Weights of a small GPT-style language model, trained from scratch on English Wikipedia.
Training: a variant of SOAP for these matrices, 147M tokens, 2236 steps.
Each number is 128 + 32 x the weight over its row's rms, rounded and kept within 0 to 255. Layers, rows and columns count from 0. The size above them is the row's rms in percent of the matrix's.

# layer 3 MLP up, 576x96, rms 0.219, rows 285-353, columns 0-47
size [100 111  95  92 104  94 121 105  91  99  90  99  90 107  87 102  89 107 108 105 106 108  96  97  92 111  94  94 102  96 104 106 105 100 105  86 106  91 105 108 101 106 107  90  96  93  92 102  87  95  98 111 113  93 103  92 117 100  90  98 107 106  89 102 101  92  96  89 103]
[[130  99 113 104 142 106 141 116 105 155  81 126 121  53 171 140 110 135 138 130 143 152 159 177 107 153 116 101 131 142 131 102 105 190  93 102 157 107 115  96 146 138 126 111 175 117  81 116]
 [ 89 137 114 153 110 142 117 132 153 138 147 137 177 132  92 115 115 156 155  92 115  17 100 109 128 106 155 121 125 161 148 184 133 133 203 174 122 159 144 125 121 187 150 148 105 162  89  97]
 [ 81  81 162 152 127  98  58 159 110 140  63 146  60  93 107 125 103 129 149 107 131 156 113 142  88 139 130 108 145 166 132 113 158 116 138 117 129 179 127 108 140 106 172 106  77 114 127 136]
 [ 88 128 110 140 102 116  93  82 156 106 181  86 158 135 140 106 138 165 150 130 113  74 104 139 124 150 205 122  92 102  83 155 142  90 145 124  55 135 135 125 138 105 127 127 138 116  46  88]
 [104 152 114 148 147  99  78 160 129  91 111  51 132 149 155 118 153 139 142  64 139 113 128  94 119 128 174 148  83 146 106 103 100 143 105 133 181 149 136 118 136 148 157 172 141 100  84 122]
 [ 83 142 120 114  94  51  93 110 120 132 129 161 113 182 172  98  97 133 156 129 132  97  47 150 165 161 138  82 105 130 161 184 126 136 101  78 137 149 104 101  66 144 138 147 165 140 147 168]
 [ 74 143  57 102 161 104 119  99 165 142 146 134 119 152 121 118 130 166 160 128 133 107  83  97 115 101 119 122 126  74 142 109 179  98 116 150  76 214 126 134 151 182 133 159 110 112 111 131]
 [120  53  99  88  75 143  95 113 142 146 115 130 128 126 124  83  71 116 110 153  88 116 170 109  91 164 140 171 169 108 128 149 182 114 105 149 157 130  56 171 117 129 116 130 121 134 134 124]
 [ 83 148  60 137 142 162  63 106 188 103 152 105  57 140  95 171 151 118  89 151 109 117 101 129 125 139 124 106  78  33 201 127 127 174 166 128 134 133 127 139 150 141 104 157  80 211 128 133]
 [121  95 162 156 112 149 141 143 122 145 171 119 163  51 169 128 124  70 121 105 116 113 130 136 125 108 171  96 135 144 144 146 119  62 103 136 189 177 174 140 132 105  80 179 105 125 127  67]
 [132 144 142 151 122  75 119 114  93 117 136 115 200 123 114 164 153  75 170 126  71 122 154 141 118  81 122  93 165 118 110 152 169 111  91 140 122  73 116 141  95 104  91 172 161 123   9  88]
 [180 104 122 159 192 145 136 111 138  87 158 153 209  73 145 121  59 105 195  82 116 133  84 185  96  79 160 123 103 156 166 157 107 155 123 147 139  92 127 155 183 148 109 128 136 111  91 128]
 [142 107 114 156 107  97 131 160 113 123 113 171  82 147  95  72  93 131  83 136 149 121 122 162 133 151 152 139  95 103 116  71 117  73  28 101 156 102 178 205 130 168 153  91 107 130 147 152]
 [117 105  82 162 170 140 188 123 173 170 171 171 130 184 165  86 122 154 132  60 116 138 146 135 122  86 131  75 166  79 187 146  91 198 169 118 157 109 109 119  88 144 145 155  73 119  93 134]
 [144 130 120 138  87 166 145 133 151 153 155  84 149 132 143 130  76 147 104 173 150 178  78 130 153 151 156  93 102 180 106 136 145 206 132 142 108 191 149  87 172 138 122 162  99 120 178  63]
 [ 61 165 116  84 146 118 162 120  83 125  82 140 153  91 155 138 118 149 152  67 131 153 154 134 162 151 216 143 108 140  89  82 103 167 104 147  61 167  74 110 164 140 119 149 143 151 104 102]
 [134 137 124  82 128 126  89 117  85  97 147 153 112 141 129 107  96  95 168 116 119 202 136 145  52  70 118 156 154  92 163 115 174 116 113 190 138 122 102  64 153 123 120 159  57 156  97 170]
 [105 158 133  90 161 107  83 145 126 102  88  83 134 139 139 138 105 156 110  56  96 127 132  92  36 140 152 175 141 122 166 113  70 140 109 163 118 145 109  93 147  99 125 170 100  98 117  89]
 [168 140  78 141 123 120 148 133 112 145  87 137 150  95  94 158 126 111 118 136 178 133 138  57 121 133 133 128 131 125 118 168 206  93  71  52 158 133 134 133 166 120  75 167 125 115  92 124]
 [108 101 154 132  86 117 218 124 103 177 139 106 118 106 141 132 109 104 106 133 174 154  69 173  90 138 161  81 138 145 152 127 129 142 138 116 152 133 116  94 154 149 116 158  81 132 139 201]
 [126 156 109 144 161 105 116 154 117 138 133  99 138 145 154 114 151  98 126 148 134 136 153 132  97 108 132  99 101  85  77 138 162  99 149 145 170 154 166 128  46 127 156 144  90  97 162 104]
 [100 107 130 137 125 169 133 155  44 104 137  92 160  84 166 108 114 189 101 118 177 140 112 139 116 159 147 128 164 108 120  96 139 162  61 138 150 164 193 121 122 128 118 114  27 147 107 131]
 [ 92 159 172  76  93 115 170  64 120 181 131  75 102 104  58 139 124 149 108 197  93 165 151  60 143 153 122 175 143 132 143 114 194 144 132 170 121 163 137 155 123 131 136 191 135 150 151 154]
 [133 182  99 147  93  68 142  70 110 165 114 114 133 135  94  92 140  45 100 169 121 197 123 165 101 127  92 165 127  90 153 163 142 135 178 163 137 133 141 157 152 110 202 108  88 143 107 166]
 [152  66 120 162  86 142  96 155 136  77  92 125 140 110 132 146 120 145 131  98 180 151 146 101 222 102 115 154 116 111 130 110 101 166 124 116 116  91 106 155 164 173 132 100 107 127 106 147]
 [131 145 160 111 150 133  87 132  44 121 129  99 119 149 108 193 114 150 161 124 137 172 142 140  56 152 171 139 154  84 120 119 135 127 111 110  89  46 142 130 152 129 138 154 116 141  86 132]
 [122 138 122 197 105 130 135  88 104  83 108 167 186 171 101 101  88 140 142  75 117 125 132 169 138 139 133 144 154 135 104 100 146  85 104 168 133 142 174 110  96 145 123 104 111 118 188 118]
 [ 96  76 102 124 160 130 175 118 115 204 123 142 114  62 140 179  63 164 114 117 135 124 185 127 135 119  88 122 160 140 116 149 130 165 133 122 130 109 159 157  94 179  79 179 157 105 137 110]
 [161 163 144  94 100 148 147  98  94  87 110 126 133 132  88 154 181  84  95 137 185 118  84 105 210 103 155 141 157  93 148  97  94 148 136 156 180 159 111 105 116 118 126 103 134 165 118 172]
 [192 118 146 137 134 199 129 130  63  72 120 131 168 102 127 102 134 101 130 145 136 112 151 121 154  95 190 127 132 128 140 107 153 157 136 168 161 125 134 129 152 144 117 113 157 209 188  98]
 [151 103  88  72 101 135 107 119 128 102  69 114 116 135 111 125 128 161 175 107 131 116  29 167 190 165 132  85 136 155 182 139 129 142 118 120 170 163 122 152  95 206 144 189 100 130 121 133]
 [187 110 126 136  96 133 114 177 110 108  57 134  88  81 151 144 134 132 135 114 185 171 147 119 121 137 102  80 122  84 101 149 160 144  70 141 150 150  92 141  92 166  42 106 125 131 107 115]
 [128 138  97 160 172  98 119 165  94 118  68 104  97 137 185 142 156 144 119 115  82 149 170 149 108 128 129  89 115 101 148 118  96  51 127 136 153 122 137 170 133 125 130 150 131 160 108  48]
 [173 131 111 119 106  99 161 144  95 141 205 108 142  95  93 121 104 118 138 138  92 105 196 157 140  83 123 132 114 108 135 168 113  99 133 172 136 169 163  85 115 151 110  94 112  94 133 135]
 [148 160 187 174 106 144 104 166 135 147  92  78 137 128  99 111 116 127 131 111 119 161 142 112 134 145 114  42  86 139 133 158  89 201 104 202 195  57 105 128 151 143 142 166  92  98 140 138]
 [ 85 100  87  74  92 133 139  83 162 137 154 112  82 180 167 157  76  81 120 145 134 135 152 125 165 105 116 121 102 103 138 170 147 123 179 127 119 160 101 127 141  66 130  80  81 100 130  80]
 [148 115 104 137 113 112 113 132 126  81 134 121  94 167 166 136 138 131  36 155 173 163 104 144 158 107 152 113 178  76 112 116 203 187  96 148 145 139 112  64  81 151 106  65 155 102 163 100]
 [106  82 164  96 129  71  93  97  94 155 115 129 117 156 145 116 104 131 107 122 116 176 138 104 126 139  73 141 114 141 198 124 132 208 155 142 165 101 110  94 140 115 137  88 142  90 156 123]
 [119  70 126 167 143 170  89 138 110 145 145 134 139  83  87 129 192  97 146 112 125 137 116 104 171 157 196 114 121 103 139 142 119 132 102 156 169 127  73 147  99  81 140 174  89 118 144  75]
 [158 142 142 198 141  71 134 130 157 126 133 108 175 129 129  70  68 120 162 115 104 104  36 162 122 104 161 114  83 105  82 152 156 126 135 118 151 133 124 109 109 136 145 133 123 197 120 111]
 [102 105 117  82 148 133 101 102 134 173 152 107 154 125 141 144 137 152 123 108 147  67 108 115 119 148 119 149 158 112 101 120 101 147  75 138 146 150  65 157 101 146 126 192  73  99  86 138]
 [109 102 138 130 128  58  94  50  99 128 174  90 144  88  88 149  90 167 135  83 163 139 145 149  63 123 129 158 129 216 140 131  90 134 175  99 124 166 162 168 168 120 121 144 155 154 176 119]
 [122 139 137 171  92 115 124 105  96 167 102 142 135 109 201 128 158 147 180 155  99 129 155 206 126 127 120 161 163  81 126 157 109 117 102 130 103 139 121  80 111 109  91 156 227 127 212 146]
 [124 111 170  85 126 183  99 150  81 117 119  79 124 144 102 124 108 138 126 147  98 152 125 119 185 105  68 175 100 168 100 104 100  72 172 145 131 159 171  87 157 131 137  87  48 140 149 104]
 [110 143 129 125  93 106 184 116 127 192 153 130 131 155  88 119 135  86 133 162 154 130 118 179 109 164 138 171 118  92 105 171 103 104 150 126 118 151 153 144 110 119 161 174 128 125 156 144]
 [ 78 107 136 134  91 110 100 164 169  87 114  78 150 177 134 115  90 152  89  70 123  78 108 115 175  82 166 166 137  82 142 103 143 140 124  78 121 162 162 119  61 146 123 168 150 130 114 195]
 [105 148 100 100 160 118 108 185 160 181 136  86 121 131 171 151 145 151 131 116 119 134 154 119 152 139 203 130 127 168 114 147 119  54 112  76 152 148 172 139 119 114 106 128 121  49 152 121]
 [191 140 196 132  62  76 143  93 165 159 174 138 122 162 140  90 111 133 141 160 105 123  97 114 120 193 134 102 133 118 146 162 157 161 159 131 161 143  52 108 180 152 120 102 136 102 155 160]
 [ 97 127 169 109 119  80 144 137  62 138  55 153 124 132 135 174  79 140 138 133 135 127 147 171 106 138 125  96 188 134 109 137  88 122  82 189  66  93  87 135 186 135  90 133 141  82 113  82]
 [125 126 141 122 131 111 168 101  65 163 150 140 171 164 153 141  62 151  75 151 169 122 120  96 124  89 101 157 111 132 103 175 133 146 133 186 128 121  79 186 192  77  73 105 160 147 103  61]
 [ 73  88  83  87 105 145 116 124 138 124 172 165  73  93 176 113 113 161 115 153 119 100 159 109 119 148 125 139 123 111 105 132 102 170  95  84 145 126 151  64 160 156 129  98  82 125  89  73]
 [168  81 153 181 117  96 159 129 128 153 135 102 101  64 194 132 132 117 111 103 136 177  81 133 131 109 185 191  82 120 121 157 133  84 188  88 200 191 103 144 124 164 102 120 168 129  97  89]
 [166 119 112 162  94 103 118 161  79 141  73  96 155 164 148 181 123  79 202 116 129 108 182 106 152 125 134 160 145 175  93 168  69 109 142 116 174  88 154 146 144 138 156 136 160 151 151 156]
 [141 144  79 135 143 159 147 120  72 103  80 115 152 127 182  92 118 142 159  77 128 106 172  99 149 100 155 140 142 105  87 105 100 214 108 208 130 158 144  63 149 167  82 115  87  79 124 111]
 [ 68 152  93 138 147 112 134  59  91 127 140 122 129 134  90 160 130 155 107 104 126 151  71 148 119 139 138 146 143 116 211 147 186  86 154 146 157 213 116 112 127 119 144 127 131 155 110 157]
 [118  91 182  89 120 110 129  99 142 136  82  97 138 136 171 115 114 199  98 167 115 173 133 150  86 148  93 155 137 127 174 102 198 132 101 116 132 123 103 133 214 167  84 101 107 140 137 155]
 [ 89  98  95 225  82  98 168 158 164 151 125 105 141  75 128 163 157 152 161 138  51 118 130 128  99 165 137 137 110 164 100 121  82 140 157 158 199 108 105 153  74 122  75 196 153 151 126 105]
 [187 104 157 147 155 110 135 117  59 155 135 111 101 112 106 192 144  68 130 143 120 138 139 149 130 140 170 152 142 166  97 167 130 119 135 124 163 102 142 104 100 127 129 129  90 118 108 109]
 [108 172 210 117  64 138 150 140  79 107 148 150 127 119 184  85 132 148 148 140 114  88 125 166 142 148 137  66 149 178 108  93 111  93 147 110 158 137 169 112 102 155 102 136 111  81 132  63]
 [113 124 214 127 107 147 110 192 164 137 156 131 143 175 156 120  66  66 180 136 114  88 154 132 170  84  98  64 143 151 107 180 160 131  74 150 110 145 146 140 137 112 129 172 120 103 124 134]
 [128 142 179 155 161 102  95 127 105 135 106 172  80 165  78 129 127 124 102 148 113 187 113 103 144 155 127 122  95 106  91 154 127 140 183 129 142 108 125 123 131 138 137  91 147  98 165 156]
 [132 106 130 113 153 178 117 161 114 119 158 161 117  90 161 162 161 159 166 132 154 160 111 104 141 117 125  99  99 124  92  67 171 161 116 141 155  83 108  89 122 131 117 176 149  87  94  79]
 [163 141 123  85 170 102 132 137 104 127 189  79 104 162 136 153 154 159 118 134 180 114 110  85 114 101 144 136 129  98 111 126 106 221 126 120 137 138 145 140 127 149 102 114 138 145  68 207]
 [102 149 105 124 152 115 113 117 146 152 127 180 182 145 133 169 157 121 206 128 183 169 141 124 139 119 182  97 158 108 149 124 148 133 120 134 175 189  96  90 142 116 148 136 127 100 118  71]
 [ 85 145 110  73 151 147 125  76 122  81 112 166 112 184  84 145 169 153 115 139 126 151 120 121 144 137  63 157 129 114 195 149 151 124 140 169 127 101  66  99  86  70 142 153 108 162 122 147]
 [ 95  98 148 130 145 177 129  75 115 118 121 120  82 123 116 116 156 161 169 164 175 124  81  98  95 153  96 124 118 146  92 100 114 156 146 125 184 122 163 178  87 136  69 108 122 139 158 165]
 [133 128 146 107 134 140 173  80 185 129 103  92 142 141 165 105  90 154 203 139 165 119 112  47 131 125 207 107 105 105  61 150 135 103  82 142  59  84 168 109 163 115 114 179 122 148  96 135]
 [137 134 129 119 145 128 149 132 124 142 114 134 103 111 122 110 120 131 106 178 121 154 151  96  93 136 127 176 148  81  56 115 181  76 105 173 139 134 117 154 103  51 119 104 147 123 144 136]
 [122  81 143 117 112  95 111 134  64 111 120  86 141 163 131 118 168 151 109 117 120 111 140 119 141 173 136 131 125  43 112  99  87 128 104 111 136 117 179 110 114 177 121 105 133 117 126 174]]
# layer 3 MLP down (transposed), 576x96, rms 0.182, rows 285-353, columns 0-47
size [ 98 107  88  95  98  93 113  95  88 101  89  99  99  98 101 117  93  94 114 107  92  97  92 110  88 108  94  98  96 104  97 113  93  87 102  84  98  92  88 104 115 102 110  95  95  88  90 102 108 107  89 102 101  93 118 104 113  97  94  91  98  92  86  95 113 112  92  92 110]
[[121  95 128 136 162 162  93 137 151 146 106  95 157  36  93 139 103 133 158 154 152  75 133 148 163 205 129 119 138 119 134 121 145 146 117 139 130 157 116 147  82 155 109 171  85 173 150 151]
 [ 90 242 179 142  82 141 138 124 154 131 103 136 125 167 132 111 112 121 142 202 118 155 159  92  89  90 161 100 188 133 116 190 120 174 100 164  63  96 153 120  82 150 153 111  92  94 100 129]
 [106 149  95 124 116  95 116  62 139  96 170 155 147 136 137 127 120 148 138 159 104 121 155  96 123 153 175 100  81 171  68 113 103 116 184 115  76 136 106  86 111 168 161 107 147 103 151 107]
 [126 143 168 161  62 120 153 169  96 169 111  89  81  98 137 104 103 164 100 100 193 167 120 136 120 101 100 108 116 142 128 119 151  88 146  50 157 148 124 224  70 192 122 154 104 137 175 121]
 [137 112 147  80 172 127 114  75 121 166 161 148 177 105 156 137 139 138 111 159 169 129 155 156  79 130  92 117 146 201 110 154 155 128 108  83  80 133 114 169 103 128 104 111 113 111 188 135]
 [188 113 149 121 167 151 121 131  74 151 128 118 124 105 119 120 152 119  85 118 164 136 149 133 170 112 142 186 127 141 103 113 148  95 180 177 145 158 118 124 159 166 119 153  88  97 113  69]
 [126 120 137 144 159 152 177 152  70 175 113 148  70  50 109 166 142 129 125  83 124  94  78 155  91 154 102 108 132  96 119 131 133 153 115 134 116  84  95 151  99 122 102 113 112 159  71 125]
 [119 167 145 126 139 134  90 115 105 106 103 165 164 155  85 127 189 148 141  99 204 146 122 130 151 143 142 104 157 161 166  60 125 142 104 127  71 164 150 178  77 104 102 101 124 143 105 198]
 [185 116 176 103 116 137 166 151  52 150 133 130 145 131 140 149  96 139  78 183  91 141 168  98 197 133 117  82 153 142  96 116 149 151 105 123 170 130 119 111 104 130 134 123 207 130 165 107]
 [181 146 134 120 118 115  68 145 127  93  80 180 110 124 144 202 116 108 157 166 122 111 141  72  91 135 144 115  78  85 135 101 133 197 149 108 134  48 108 173 129 126  82 154 144 108 120  67]
 [146 157 133  86 127 168 109 153 170 119  59 119 113 108 127 119  96 145 146 158 180 171 131 106 110 143 154  83 154 111  77 128 173 189 127  80  85 115 126 186 119 170  89 155 157 109 165 140]
 [115 144 156 110 118 120 134  78 161 122  94 120 112 163 100 187 159 152 124 103 150 181 163 121 120  49 232  96 109  98 123  98  57 142 143 132 156 151 163 137 100 151 129 157 109 138 109 164]
 [104 120  76 160 125 145  77 150  73  72 127 162 177 157 145 135 171 104 202 129 134  75 152 210 138 156 140 133 139 133 162 135 110  75 167 209 141  93 114 114 129 109 169 143 112 109  90 129]
 [124 161 125  97  99 157 112  84  75 115 135  63 117 112 122 145 134 134 135 157 161 130 113 176  92 166 124 140  98 142 103 143  71  49 139 179 124 142 125 138 172  77 127 146 163 156 141 117]
 [121 181 155 129 149 110  71 115 136  94  88 160 102 106 129 126 112 122 156  83 181 180 106 138  72 156 111 107  88 142 128 150 122  69  72 148 198  67  91 122 123  89  73 134  99 175 103 117]
 [110 109 151 120 154 115 129 110  73 200 121 131 115 107  88  74 124 104 105 181 182 111 111 157 151 145 163  81 104 159  98 119 167 137 131 160 146 184  85 140  99 149  89 143 157 114 135  38]
 [122 119 128 226 139 108 140 120 175 107 114 100  27 107 140 151 116 136 109 108 155  68 162 123 178 140 118  84  87 139 123 138 109 107 155  89  77 115 106 130 101 103  87 157 170 149 145  86]
 [144 137 152 108  94  83 132 147 121 152 130 130 126 127 101 140 142 118 162 134 168 124  96 153 156 197 135 178  86 123 126 113 119 105 119 164 117  93 160 197  54 122 184  74 146 159 193  77]
 [122 187 122 138 100 126 136 146 130 135 158  82 148  78  86 192 119 112 124 178 135 114 128  92 101 156 108 119 139 185 143 116 207 174  90 128 130  82 138 194 154  78 105  47 160 119 144 115]
 [144 183  42 102 151 122  75 131 161  46 129 142 131 155 154  91 136 140 152 172 116 161 125 171 121 136 128 143 109  83 107 143 108 175 157 130 186 104 165 106 107 110 141 204 106 121 108  93]
 [146 111 102  96 145 128 187 126 103 145 173 127 109 117 136 118 120 140 118 108  82 139 109 142 149 106 128 176 193 110 163 133 128  80  69 161 111 106 124  80 150 168 168 143 135 103 104 121]
 [163 138 163 131 123  89  74 107 139 122  90 169 136 120 103 144 101 102  45 136 105 115 150 134 136 111 129 128 100 138 135  81  80  93 128 102 132  87 106 128 109 166  83 107 162 132 144 114]
 [134 137  96 209 171 119 138 179 118  48 111 183 112 112 145 142 132 156 199 101  94  93  25 159 145 151 105  90  89 147 124 115 122 119 117 157 112  46 108 127 110 137 109  89 106  83  96 147]
 [150 137 109 142  55 146 166  57 133 148 162  86 123 130 116  64 123 148 119 200 224 158 134 134 170  74 144 134 160 122 147 128  89  93 144 154 148  78  83  83 152  89 134 145 146 111 154 115]
 [152 210 104  93 104 140  67  92  78 161 148 119 146  96  51  83 121 145 158  97 137  71 102 127 118 107 138 134 146 165 161 111 115  80 120 141 100 116  90 117 130  84 165  62 104 183  99 166]
 [120 106 191 136 105 130 114 126 112 118 120 114 175 112 109  96  99 159  86 171 120  90 168 141  80 131 106  97 181 221 128  64  96 145 139 149  75 105 124  99  88  97 133 159 119 156 137 131]
 [211 134 131 130  82 154  94 180 127 140 145 168 139 112 124 128 176 155 146 111 111 107 120 207 128 112 163  86 155 123  90 153  99 155 143 120 133 112 125 176 144 131  94 156 154 148 126 101]
 [165 129 199 110  79  30 117 134 147 113 142  99  68 112 109 154 133  68 133 128 186 142 177 129 156 135 134  76 151 154 161 120 106 145 150 167  96 133 152 125 107 126 109 119  83 124 123 149]
 [175 120 153 152 151 104  34 218 162 134  71 125 133 108 108 144  87 166 180 166 107 138 129 142  82 144 171 138 159 139  94 147 119 131 151 131 109  63 149 133 140 156 113 124 132  87  57 107]
 [144 140 129 171 146  84 151 171 130 150 157 116  90 119 118 118 157 184 116 152 126 125 129 120 211 114 101 145 129 119 128 149 106  82  96 120 157 145 176  76  70 122 204 172 107 134 137 113]
 [124 104 145 144 159  93 140 142 115 139 124 128  75 150 160  89 111 129  77 171 116 116 165 130  74 147 138 152 143 100 146 113 166  74 147 162  70 133 149  87  80  82 113 114 104 135 108 146]
 [150 117 141 153 213 126 127 164 175 120  94 170 167 115  89 110  91  98 119 115  62 105 100 146 114 131 141 152 101  99 130  84 125  97 160 218 137 142 112 159 160 159 105 113  77 132 133 141]
 [119 142 121 116 139 151 158 134 168 153 178 141  98 143  95 106  80  93 117  88 127 109 104 153 127 119 140 185 119 144 125  71 160 179 139 120 138  96 132  55 123 166 130  80 118 115 154 202]
 [ 53 128 107 109 149 112 127 120 144 109 117 134 185 112 149 202 176  96 136 164 156 117 188 134 160 101 108 161 158 152  95 110  88 141  71 122  78  67  75 164 116 127 120  90 118 178 161 139]
 [107 175 123 119  93 191 160 133 136 211 134 115 148 152 151 138 167  90  80 119 171 112  72 118 120 137 120 108 131 188 145 115 118 116 110 117 138 131 170 127 171 143 146  75 145 129 158  95]
 [ 98 130 183 122 146  62 109 140  55 151 124 142 175  86 152  78 170 115  91  94 125 131 137 145 111 134  84  40 154 132  97  30 116  96 152 142 107 111 154 142 119 126 142 138 128 126 149 219]
 [143  80 178  81 167 130 160 145  97 137 134  90 158 142  89 198  76  98 165 247 183 106 132 151 169 138 124 131 199 128 130 118 124 186 114  89 139 119 155 115 137 135  95 107 193 163 137  60]
 [129 118 161 140 103 162  78 137 153 101 109 190 105 156 143  95 171  80 171  72 104 143 129  98 134 150 158  71 153 117 169 154 129  75 164 105 100  57 122 197  76 177  95 150 127 128 142  74]
 [133 168 124  86 137  99 219 161  92 127  98 173  99 158 138 120 132 168 128 110  83 156 156 180  67 108  55 128 124 169  89 152 133 101 170 124 146 141 161 106 134 168 136 125 117 111 133 132]
 [147 120 147  99 169 156  93  92 144 213 144  87 147 108 135 135 122 165  81 116 187 156 102  90 123 107 128 126 132 128  94 108  72 141 130 171  72 142 187 161 106 127 154  92 120 127 181 137]
 [ 86 110  52 106  85 163 176 133  68 132 146 135  80 128 151 167 147 139 144  65 113 118 108 133 152  78  97 149 128  87 149 100 155 134 120 117 141 207  96 112 132 139 170 165 105 106  38 138]
 [140 156 164 146 210  73 132 120 181  84 108 153 112 143 147 141  82 139  98  85 186  87 153  99 173  91  71 149  87 139 137 155 152  80 111 123  72 147  79 104 105 108 129 141 123 174 125 125]
 [134  99 130 186 101 112 138 110 117 131 137 116 167 129 138  88 158 173  84  80 134  93 116 120  86 169  52 120 126 114 145 106 182  69 162 185 158  97 122 141  96 133  87 147  96 135 110  76]
 [134 124  82 114 195  49 168 109 149 131 173 168 106 125 160  99 161 153 140 110 154 117 186 132 114 117 142  73 113 138 176 125  97 134 108 101 145 106  65 125 100  94 129 171 129 143 141 198]
 [161 156 121 120 147 147  93 120 138 121  94 215 134 118 118 125 104 157 116 158 141 116 191 160 154 133  74 126 124 151 115 157 173 194  86 160 138 132 146 113 152 139 116 118  63 109  82 153]
 [154 137  93  77 129 144 188 113 124 150 144 116 109 117 107 137 112 103 169 141  91 126 127 111  76 187 105 124 143 178 184 123 116 110 127 147 122 123  95 146 145  81 114 121 106 132 138  96]
 [112  83 142 123 140 135 117 146 115  38  85 145 196 128  86 120  93 100 158 108 118  73 119 140  92  99  79  81 132 154 145 124 164 178 185 146  99  91 124 120 163 118 136 132 122 155 103 194]
 [146 106 116  92 102 161 117 131 122 132  81 135 158 182 118 156 142 118 175 183  63  97 111 111  87 120 142 135 179 201 195 205 137 126 114 106 144 184 141 154 128 122 128 110 128 114 138  78]
 [ 91 125 148 139  95 125 146 118 135 178 161 186 146 128 156 152 135 172 100 158  79 168 106 187 110 164 149  86 156 133 119  75 143  62  96 148 180 123  76 127 157 139 107 116 137 143  73  78]
 [107 124  99  99 145  97 145 115 148 168  99 119  82 108 174 111 139 150  70 106 182 117 180 115 123 114 143 117 157 177 109 139 165 104  81 141  96 104 138 137 157  69 186  99 152 104 151 122]
 [211 184 181 101 157 144 122 116  74  94 123 104 183 135 128 148 131 121 112 112 143 108  92 157 139 133  92 121 141  84 118 112 193 129 191 157  52 147 113 106 110  88 127  97 112 132 167 136]
 [174 120 136 129 115 128 110 105 137 114 132 103 102 127 122  98 127 159 131 171 189 104 100 149 110 113 110 107 163 152 180 112 169 185 113  96 123 151  93  76 108 125  88 129 172 159 168 184]
 [122 151  59 154 114 133 158  98 160  79 118 127 114 120 133 111 209  73  84 118 122 122 200 159  82 160 160 146 124 139 173 129 142 121 153 129 106 109  77 153 152 128 143 183  87 162 182 113]
 [129 206 132 146 149 155 125  53 216 139  97 168 126 118 128 122 123  56 120 137  92 111  80 116 144 115 193 164 145 120 122 157 199 130 107 172 101 116 176  66 105 129 134 110 124 153 117 147]
 [121 105 123 112 141 106 128 163  63  93 111 104 126 121 106 103 157  96 122 130 100 158 153 166  80  93  94 151 164 121 121 123 213 128 150 144 168  85 166 150 138 106 104 160 144 130 119 159]
 [192 162 151 167 105 131  82 122 120 102 154 186 126 128 158  90 115  94 131 131 121 168  52  66 162 101 127 140 125 121 127 163  88  76 164 111  92 115 156 112 114 143 114 101  88 110  94 150]
 [167  78 145 157 197 109 112  98 145  96 146 109  84 153 141 104 102 140 101 162 138 130 101  76 166 171  55  70 122 152 120  78 181 125 121 132 148 154 114 118 158 124 130 123 137 149 149 132]
 [124 129 165 128 161 134 135 100 169  87 105 160 152 134 197  97 182 148 152 205 120 127 117 119 190 126 143  73 139 142 143 112 135 180 173 111 114  82 156 134 153 102 123 133 201 132 123 111]
 [111  80  63 140 143 132 118 119 159 126 139 119 151  99 105 182 168 111 145 109 153 135 145 110 118 154 110 171 130 101 133 173 107 129 164 213  88 129  93 158 124  74 135 127 163 165 149 139]
 [158 105  35 112 132 109 142  86  83  98  90 119 104  73  92 195 154 123  69 163 139 153  91 139 108 166 142 211 116 100 137  77 107 133 145 120 126 130  93 102 136 135  99  89 161 133 137 103]
 [120 160 113  91 147 127 169 172 125 120  98 160 207 126 151 131 165 105 181 138  43  92 166 156 103 140 114 121 154 150 101 106 100 203 114 157 135 116  58  73 171 155 122 128  80 127 103 128]
 [121 141 133 132 140 137 141  93 147 149  97  76 158 112 116 132 168 102 119  89 151 108 179 139 112 168 120 110 128 123  97 124 127  80 135 110 144 105 112 154  99 133  91  73  82 104 127 143]
 [117 166 105 165 126 126 169 113 179 130 107 166 168 126 105 107 100  90  95 141 158 164 177 199 132 105 118  93  88 118 150 121  95 133 129 119 113 129 124 204 144 129 134 166  92 157 183  97]
 [146 134 107 140 179 133  77 108 158 115  81 178  79 123 166 118  91 156 110 129 137 105 130  76 146 105 116 111 177 135  53 115 128 114 123 230  86 118 138  74 144 106 182 109 162  81 130 141]
 [149 119 137 141  90  97 117 126 190 135  73  81 179 126 148 149 144  57 138  73 138 152  95  98 125 139 171  63 129 166 116 120 150 174 133  65 117 155 179 112 158 104 118 115 141 163 136  65]
 [136 133 118 100 129 143 137 138 108  54 143 121 113 143 204  70  96 109 131 119 102 136 147 129  77 169 133 148 113 129 135 126 120 139 190 201 118 182 143 107 139 152 112 182 134 141  51 163]
 [126  40 165 206 121 133 141 109 120 166 186 136 186 102  84 128 154 164 141 123 167 140 128  61 133 111 122 148 126 141  72 123  90 112 118  89 165 134 104 136 107 184 140 120 114  81 170 146]
 [174 143  98 168 123  61 131 126 148 124  70 134 105 120 194 120 119 130  88 156 108 104 156 182 164  85 165 158 142 117  93 147 163 124 110 160  78 103 121 104  94 165 128 160  84 135  48 170]
 [138 166 167  97 160 149 107 117 157 130 117 125 112 109  56 116  80 170 131 129 165 117 163 130 146 162 163  66  94 103 144  80  99 165 100 144  90  90 133  97 130 135  69  82 124  88 111 122]]